Weights of a small GPT-style language model, trained from scratch on English Wikipedia: 6 heads of 64 (1 for keys and values), rotary positions.
Each number is 128 + 24 x the weight over its row's rms, rounded and kept within 0 to 255. Layers, rows and columns count from 0. The size above them is the row's rms in percent of the matrix's.

# layer 8 attention value, 64x256, rms 0.166, rows 0-63, columns 0-63
size [100 102  98 104  97  96  97  96  90  98  99 104 104 102 107 103 102 102 105 107  98  99 101 101  94  96 100  96  99 100  93  90 106 111  96 105  99  98  95  91 108  94 102 105 108 100  99 106  97  95 100 103  98  95 106 112 102 102  92 103  98  90  97  97]
[[146  99 116 133 126  94 158 143  97 125 139 155 103 129 127  94 140 120 173 126 130 174 109 161 119 139 157 149 131 138 159 135 125 131 130 122 135 138 111 112 145 100 118 147 142  84 136 122  99 143 115 135 144 131 118 138 136 132 150 103  86  57 125 109]
 [116 154  99 157 111 115 137 128  98 161 125 146 115 100 165  81 132 118 115 115 128  94 104 147 107  58  99 171 150 138 146 119 128 162 134 126 181 161  92  81 133 138 103  97 144  91 175 117 130 119 129 182 147 156 140 162 148 130  94 149 118 125 107 106]
 [110 145 125 169 112 100 128 165 110  92 119 111 102  91 136 146 173 167 147 135 108 156 117 111 125 123 117 131 104 177 135 159 118 144 149 172 169 116 118 107 143 147 126 137 112 102 146  75 128  84 145 108 116 120 158 102 148 116 131 143 151 122 126 104]
 [170 135 118 103 116 143 161 133 117 120  91 169 149  86 157  80 136 116 161 151 151 155 144 140 152 157 123  84 123 109 128 160 114 113 134 117 153 104 127 148 150  88 149 148 118 144 101 111 115 118 114 146 123  99 170 119 142 129  87 111 142 120 110 137]
 [174 160 156 162 143 101 112 137 127 155  67  93 148 172 139  96 175 143 106 129 191 150 142 126 153 122 109 148  99 158 110 138 156 137  92 107 154 111 119 120 145 124  99 126 137 110 143 173  81 113  91 136 195 111 112 168 117  60 145 109 142 102 129 131]
 [135 122 113 158 158 149 145  95 109 107 134 118 130 176 131 147 118 119 111 165 146 106 132 109  92 114 130 133 156 145 110 153 156 153 116 117 110 148 120 138 158 112  95 109 224 128 144 176 107  84 128  80 110  97 143  81 158 136 147 157 121 148 122 112]
 [142 127 156 111 127 131 168 110 139 110 144 166 138 150 127 137 106 117 136  98 103 135 139 107 138 129 154 148 134 139 121 150 128  97 115 131 148 134 132  64 146  83 151  93 102 106 109 133 125 151 107 112 100 152  68 137 142 130 159 109 166  99 124 129]
 [134  61 103 114 120 162 165 143 110 132 149 119 103 147 129 129 147 108 143 214 124 127 100  99 120 119 150 147 115 168 146 120 141 149 132 132 159  84 105 107 134 149 131 132 153  92  97 174  88 126 133 100 125 126  84 119 135 125 126 110 149  74 131 144]
 [119 152 102 138 142 110 114 126 114 123 143 159 142 129 117 121 115 113 140 175 120 159 154 166 127 140 119 131 142 182 136 140 156 129 184 105 109 111 112 131 141 112 154 128 139 108  83 130  94 165 151 107 176 135 115 106 100 119 107 137 148 108 125 144]
 [ 89 148 122  86 147 178 139 134 111 182 132 140 131  95  79 108 179 145 138 115 116 126 159  94 114 116 136 158 176 140 124 142 105 158 158 121 123 143 145 163 158 112 125 144 110 133 146  76 144  81 136 141 129  82 136 158 136 116 165 107  99 137 139 150]
 [114 141 121 107 118  98 142 134 178 130 103  84 154  99 150 135 127 129 126 157 149 145 111 131 133  60 124 147 123 128  87 156 132  71 126 145 118 138 150 143 120  92 172 136 148 122  92  96 130 113 141  96 153 166 150 132 104 114 113 130  96 138 153 135]
 [165 113 113 165 118 107 155 139 130 116  95  96 131 136 138 169 151 156 113  88 132 204 140 121 110 172 146 127 108 135 134 106 145 137 119  92 102 179 121 120  90 143 178 133 105 109 115  93 130 135 162 127 188 116 168 135 119 164 128 130 125 118 138 103]
 [ 87 164 117 153 126 127  77 120  69  65 124 152 149 152 134 150 116  69 122 106  68  92 127 127 103 143 121 113 144 170 152 108 121 155 154 130 151  88 156 171  87 139 116  78 110 125 144 116  88 110 132 168 129 149 121 124 149 122 144 145 129 145 116 113]
 [128 121 132  83 135 139 141 120 100  83  95 160 137 109 149  88 113 112 141  98 114 138 124 124 152 119 136 148 136 167 117 132 129  72 122 115 126 114 106 136 140 110 115 140 124 144 149 155 136  86 106 100 115 134 114 159 147 144  95 150 101 129 159 121]
 [124 158 128 157 111 166 137 131 125 125 123 121 134 128 198  69 120 134 125 115 138 135  94 131  78  68 129 144 123  53 140  86 126 134 117 164 124 150 102 149 138 133 129 142 163 111 133 114  92 151 114 113 164 115 107 156 138 124 135 134 105 119 149 146]
 [ 94 100 159 126 101 112 105 114 113 145  78 130 139 148 140 141 120 170 141 116 140 132 141 112 103 105 141 141 149 155 120 119 133 139 106 132 179 100 173 136 131 191  93 116 123 117 128 126 157 157 140 116 122 144 165  38 155 109 116 139 115 167 113 134]
 [151  66 120 105 128 123 118 121 125 105 128 106 118 114 118 110 156 108 146 109 135  93 116 128 105 144 133 159 114 104  80  97 168 131 126 165 160 128 137  82 151 122 143  74 113 170  84 129 117 143 142 107 103 145 118 106 133  95 118 132 102 122 153 133]
 [125 142 136 125  89 114 147 108 145 174 102 161 109 111  82 108 114 133 136 120 127  81 125 131 118 109 103 152 119 155 170 154 124 113 122  78 115 128 103 138 141 141 169 109 139 168 149 141 113 139 120 106 148 151  93  98 208 109  84 119 143 129  86 112]
 [191 132 127 170 109 135 148 111 179 111  71 114 137 138 139 149 120 112 141 156 115 177 153 123 140 148 115  62 164  85 103  70 101 150  95 139 163 137 149  99 109 121 147 176 125  83 130 107 111 132 147 137 149 139 118 125 131 144 101 155 107 143 112 116]
 [143 122 124 130 156 152 145 149 180 106 133 138 114 126 153  89 134  83 115 101 152 129  87 113 139 110 120 125  96 127 101  91 120 157 133 132  88 137 168 141 131 109 114 130 112 142 149 165 143 107 131 167 145  99 136  86 139 100 159 172 175 125 135 154]
 [ 96 165 176 121 138 105 117 148 138  85 140 123  83 119 130 145 161 138 128 137 136 142 134 146 103 195 119 136 169 106 158  98 133 118 139 161 150 139 142 154 112 159 128 160 118 109 117 139 179 163 139 102 136 136 155  98 134 114 149 132 132 139 140  93]
 [129 118 139  98 119 164 180 117 158 108 122 178 123 144 106 179 125 111 130 157 116 121  94 127  80 118 111 135 121 121 133 116 170 115 158 131 156 144 136 157 106 177 118 149  86 116 158 122 108 122 130 114 163 149 148 152 121 151 161 108 122 127 127 125]
 [107 104 105 142 136 154  88 107 155 112 128 124 145 102 145 139 113 149 106 110 134  73 121 134 149 143 133 135 102 149 116 135 180 128 137 135 118 116 141  91 144 188 146 116 109 156 134 101 159 138 130 115 127 100  88 120 157 106 185 109 110 119 130  96]
 [148 151 122 152 120 121 162 140 153  76  94 137 125 151 126 206 131  89 110 157 192  83 132 128 157 126 129 122 137 128 143 126  72 157 147 177 187 115 102 108 142 144 141 157 144 169 157 130 162 154 127  89 130 113 126 119 108 129 108 144 139 104 149 130]
 [115 129 155 156 107 156 126 120 112 100 133 161 104 178 120 111 154 169 163 120 175 128 136 123 172 140 134  97 123 122 110 155 111 128 152  87 146 121 146 116  61 135 114 131 143 142 147 129 116 128 114 157 151 163 126 141  89 147 127 121 116 111 127 136]
 [152 122 163 130 106 147 131 141 122 110 163 130 155 121  90 129 152 114 139 131 122 139 124 111 160 147 154 146 136  80 134 182 128 117 136 129 155 152 140 160  88  77 131 124 113 133 143 122  86 138 118 119 108 130 132 136 107 125 131 100 116 114 137 127]
 [150 125 124 147 144 120 162 145 105 154 126  63 134 133 165 107 123 149 148 103 167  90 150 116  93 149 113 146 137 110 125  73  96 129 118 104 159 110 147 152 178  89 186  63 138 161 143 141 147 122 105  96 139 156  92 157 142 105 105 134 149 145 131 135]
 [161 101 124 137 104 125 112 141  98 168 142 102 200 143 136  98 130 144 146 114  80 134 127 137 112 159 104 117 103  94  95 150 132 134 123 146 110 109 109 164 125 133 137 118 187  81 144 125 105 112 113 102 134  75 119 142 155 114 167 148 128 154  98 131]
 [148 145 115  97 119 149 163 163 106 122 115  95 129 111 166  69 131 138 180 117 115 131 127 176 134 114 115 125 135 123 105 185 141 131 109  81 162 119 101  82 145 133 125 124 141 145  99 111 148 174 127 120  94 175 161  99 160 134 157 168 141 119 135 153]
 [102  80 106 135 139  98 166 111 114 121 113 132 128 107 158 148 119 104 127 143 166  91 148 116 133 132 130 125 153 102 142 177 129 146 121  87 106 134 137 102 136 130 163 115 105 126 131 148 155 119 108 123 127 158 137  99 108 111 138 115 136 190 122 132]
 [102  83 158  99 149 159  65 139 167 105 163 123 130 105 143 148 122 135 157 116 152 154 112 137 107  83  93 108 111 157 140 145 164 149 113 164 176 144 126 127 109 103 129 108 122 161 131 186 111 121 105 142 187 141 137 170 109  85 100  83 166 155 112 129]
 [106 144 123 104 131  86 127 148 117 132 117 183 145 127 138 156  64 135 121 146 100 139 168 136 109 112 103 156  86 126 134 132 116 140 143 124 129 148 157  94 117  87 132 131 107  95 137 167 136 116 103  87 100 145 133 125 159 140 159 140 164 177  89 134]
 [118 103 129 155 162 133 122  86 128 106 109 101 153 132 111 138  68  98 123 132 124  94 198 137 122 114 153 155 114 108 158 130 148 133 131 122 114 141 103 129  77 163 194 175 124 126 139 107 115 134 117 133 111 103 126 122 112  95 168 103 116 127 101 145]
 [136  92 100 162 112 129 139 129  97  88 118 114 162 138  67  79  76 131 135 162 133 127 151 143 129  98 152 141 125  98 106 133 139 132 106 123 133 161  80 138  67  84 121 131 177  89 113 177 158 142 131 131 115 115 109 131 111 106 130 110 153 102 117  95]
 [121 160 155 127 109 126 137  91  95 126 130 128 169 141 140 145 150 128 141 114 183 148 130 111 141 124 131 146 120 114 145 123 126 100 165 105 113 133 130 120 134 159 171  82 124 149 106 167 139  98 132 118 161 162 122 133  90 180 120 129 137 158 123 103]
 [107 139 111  66 166 151 120 113 141 110 115  82  79 170 128  98 132 105 129 134 151 164 116 149 142 159 113 147 158 135 126 124 128 128 124 110 139 133 145 155 130 112 110 120 139 114 122  96 104 122 116 127 140  87 136 106 166 103 146 121 109 114 137 140]
 [157 111 150 161 128 112 140 197 104 107 126 131 179 118 115  68 111 106 128 109 127 146 120 120 126 126  82 175 121 125 121 128 150 123 141 147 130 139 144 139 131 143 130 103  89 161 120 132 152 140 124 141 142 109 116 117 152  92 121  98 142 105 140 158]
 [140 123 112 103 136  94 150 103 139 167 109 131 121 153  87 140 130 106 151 117 135 128 108 130 146 129 142 147 122 109  96 156 107 118  73 107 142 135 179 139 122 159 136 149  56 128 123 140 121  85 158 133 126 118 129  97  80  63 110  77 145 191 166 118]
 [104  82 178 113 119 150  70 113 113 131 130 119 113 116 131 128 147 165 125 101 156  90 143 117  99 139 140 130 110 147 167 140 173 124 120  88  78 138 101 120 139 104 104 146 168 145 120 110 145 141 160 149 126  90 131 133 170 140 164 175  99 114 118 132]
 [125 123 132 126 111 119 199 116 143 134 166 192 133 141 134 168 100 123 189 105  98 128 108 124 119 135 133 117 137 159 127 107 130  96 134 113 125 147 126 107 149 140 120 163 122 193 113  95  99 117  93 162 104 157 119 104  95 125 129 126 135  94 132 130]
 [161 171 111  98 145 108 111 121 161 169 180 111 119 131 122 110 162 162 153 144 129  83 154 119  77 119 135 120 133 155 118  63 152 111 178 121 140 123 170  94 123 129 138 113 160 169 137 135 189 127 146  72 114  93 131 138 101 158 132 177 144 118 140 131]
 [119 113 125 141 137 164 105 126 140  83 160 161  84 110 136 137 145 115 134 130 104 110 145 145  96 167  90  98 121 133 144 152 114 136 122 158  84 157 150 146 100 136 129 141  85 162 153 172 146 108  76 111 104 121 133 102 107  88  93 141 118  91 141 155]
 [105 104 117 140 151  73 165 112 134 127 110 101  92 120 102  99 141 134 124 134 142 127 121 122  93 140  99 129 124 114 118 136 126 130 120 163 133 126 148 123  70 154 129 103 116  99 156 133 131 114 121 116 111  73 130 125 149 135 142 160 118 131 117 127]
 [122 115 112 108 111 145 145 130 122 144 106 111 101  91 115 131 137 129  89 129 103 161 174 145 131 154 140 113 121 154  79 158 143 139 106 142 106 151 106 115 135 118 105 132 102  87  86 143 164 130 124 141 105 110 137 141 146  91  67 121 100  85 114 122]
 [110 141 112 124 130 125  89 125 172 128 127 129 116 119 136 119 179 150  53 127 140 139 102 143 106 120 138  90 129  81 124 148 127 146 157 128 155 125 110 114  82 148 175 116 118 144  79 161 153 107 148 132 126 116 131 132 146 107 138 147 106 120 130 116]
 [115 108 130 145 131 128 131  91 120 121 119 154 146 122 157 166 111  87 132 139  76 173 111 124 107 127 121 130 118 144 127 110 143 107 137 101  87 112 159  85 127 167 102 107 139 134 103 137 117 110 117 134 115 115 132 134 126 118 136 141 114  99 115 141]
 [133 137 109 141 133 153 130 125 142 106 138 139 145 112 127 131 104 125 149 125 117 121 158 129 118 101 146 115 129 138 150 136 144 148  99 115 143 138 161 167 186  91 104 131 113 111 150 145 132  86  98 118 149 109 120  96  93 124 158 146 134 110 147 137]
 [135 148 143 129 173 144 116 145  88 139 141 136 116 137 154 122 122 123 103 179 118 146 144 107 113 135 137 101 136 125 118 118 139  96 145 142 122 151 148 125 154 129 178 109 146 100 151 133 147 155  93 136 143 175 170 135  53 124 150 104 128 185 124 139]
 [ 87  97 148  96 162 129 174 130 122 129 107 132 128 106 114 162 153 138 127 113  90 148 119  87 103 102 113 145 149 118 124 132 117 133  95 104 126 104 119 104 105 137  85 144 151 141 133 140  89 147  96  33 204  96 146 148  91 177 102 151 120 117  95 128]
 [ 86 144 168 143 111 114 147 154 120 142 148 132 107 126 135 140 149 119 183 123 147 109 115 118  89  91 164 133 112 135 109 129 104  87 102  98  89 114  58 163 147 140 122 181 107 146 109 107 151 134 119 102 131 104 173 129 121 123 149 112 139 139 160 139]
 [129 133 139 137 120 116 128 119  85 138 177 160  93 124 103 192 113 148 126 115 122 130 112 120 143 179 138 130 121 151 126 141 108 111 111 122 119 157 135 151 111 132 106 116  82 113 129 159 135  71 134 159 171 116 161 154 162 179 114 113  72 105 134 110]
 [ 97 158 151 172 119 127 126 144 177 128 124 108 174 170 105 146 149 153 131 157 114 141 122 131 110 123 121 171 145 152 175 101 173 116 106 134 140  96 126 127 121 120 124 101 152 136 157 112 148 157 125 140  99 120  91 141 156 129 143 136 135 134 125 160]
 [154 156 119 145 133 148  88 134 118 147 149  97 101 145  95 151  92 122 115 135 165 143 124 153  92 118 125 125 131 136 158 105 123 136 112 106  67 109 151  98  91 114 147 101 130 167 127 107 163 153 116 170 101  78  97 118 137  96 175 148 136 138 110  98]
 [139 133 101 123 155 153 148 122  95 149 140  94 152 134 120 157 167 127 120 162 129 141 146 170 143  91 123  74 124 150 128 124 117 144 110 157 146 170 147 119 118  72 132 121  84 119 142 154 124 153 153 126  83  89 113 116 125 125 141 114 113 204 161 147]
 [172 126 136 134 139 162 108 106 130 219 122 125  94 134 129 127 152  96 151 165 145 109 151 122 105 139 141 104 111 120 128 109 126  98  88 145 120 130 139 128 116 148  97 138 184  81  99 110 134 135  97 144 123 144 128 118 110 153 149 123 169 119 144 107]
 [139 141 147 151 148 162  98 133 144 129 142  98  98 149 139 173  92 141 162 122  93 101 132 134 152 153 122 138 155 141 135 160 149  93 122  89  62  98 136 123 149 138 142 120 116 115 179 134 168 119 113  67 100  71 157 178 130  91 116 155 131 111 117 133]
 [110 110 136 168 113 116 110 105 129 131 127 145  84 149 106 117  94 136 125 156 132 124 101  86 141  87 153 122 126 104 139 140 111 152 142 142  99  72 145 140 112 119 141 154 157  89 126 112 144 125 103  91 174 128  70 101 101 149  80 160  65 123 116 140]
 [126 123 113 101 120 114 141 119 129 150 102 147 151 130 127 140 138 135 128 144 143 118 171 117 149  65 123 184 108 186 111 148 104  90 139 124  92 130 157 111 127 144  96 123 152 114 120 110 117 119 118 110 111 134 146 165 150  88 129 130 136 116 101 140]
 [115 172 120 104 124 100 104  95 104 123 163  94 123 135 115 101 183  89 136 133 102  58 127 106 117 103 121 127  99 100 156  74 169 147  71 111 109 114 137 101 133 146 138 146  94 117 134  95 139  84 129 101 123 155 161 125 124 172  85 135  83  70 107 165]
 [ 95 137 154 116 149 101 106 175 126 119 158 166 115 124 111 109 173 148 139 144  90  92 114 128 110 105 117 134 124 127 126 138  83  86 154 138 112 121  93 139 159 109 152 101 139 110 143 114 113 104 131 135 100 134 130 138 156  62 123 119 142 115 173 123]
 [113  90 106 138 124 119 101 150 142  78 168  96 119 108 127 112  81 149 131 137 119 131 105 168 128  71 131 150 137 110 128 102 110 108  95 128 122 127  95 149  76  76 142 110 142 125 107 177 127 146 118 135  78 125 113 155  80 123  97 144 141 164  76 130]
 [138 109 138 177 107  95 119 131 137 106 128 129 134  81 125 112 121 139 129 124 107 124 145 142 107 164 152 144 158  91  99 147  90 123  84 139 149 121 149 125 131  98 137 136 143 117 115  89 115  89 133  90  76 165 100 180 140 160 141 131 119 154  97 108]
 [131  76 119  66 112 124 141 109 134 137 164 154 135 106 133 157 104  96 132 130 148 132  87  97 115 187 117 116 154 112 117 110 177 114 101 156 141 106 125  92 130 135 150 111 184 122 159 143 144 147 114 100 127 118 159 123 104 139 166 119 167 140 132 131]
 [137 147 165 136 118 109 161 110 134 128 146  70 118 132 126 135 134 146 120 133 145 145 126 136 123 118 123 112 132  72 120  94 115 142 156  89 128 123 135  96 138  78 149 135 126 129 131 153 122 171  95 136 131 115 128 136 198  99  96 155 114 127 137 137]]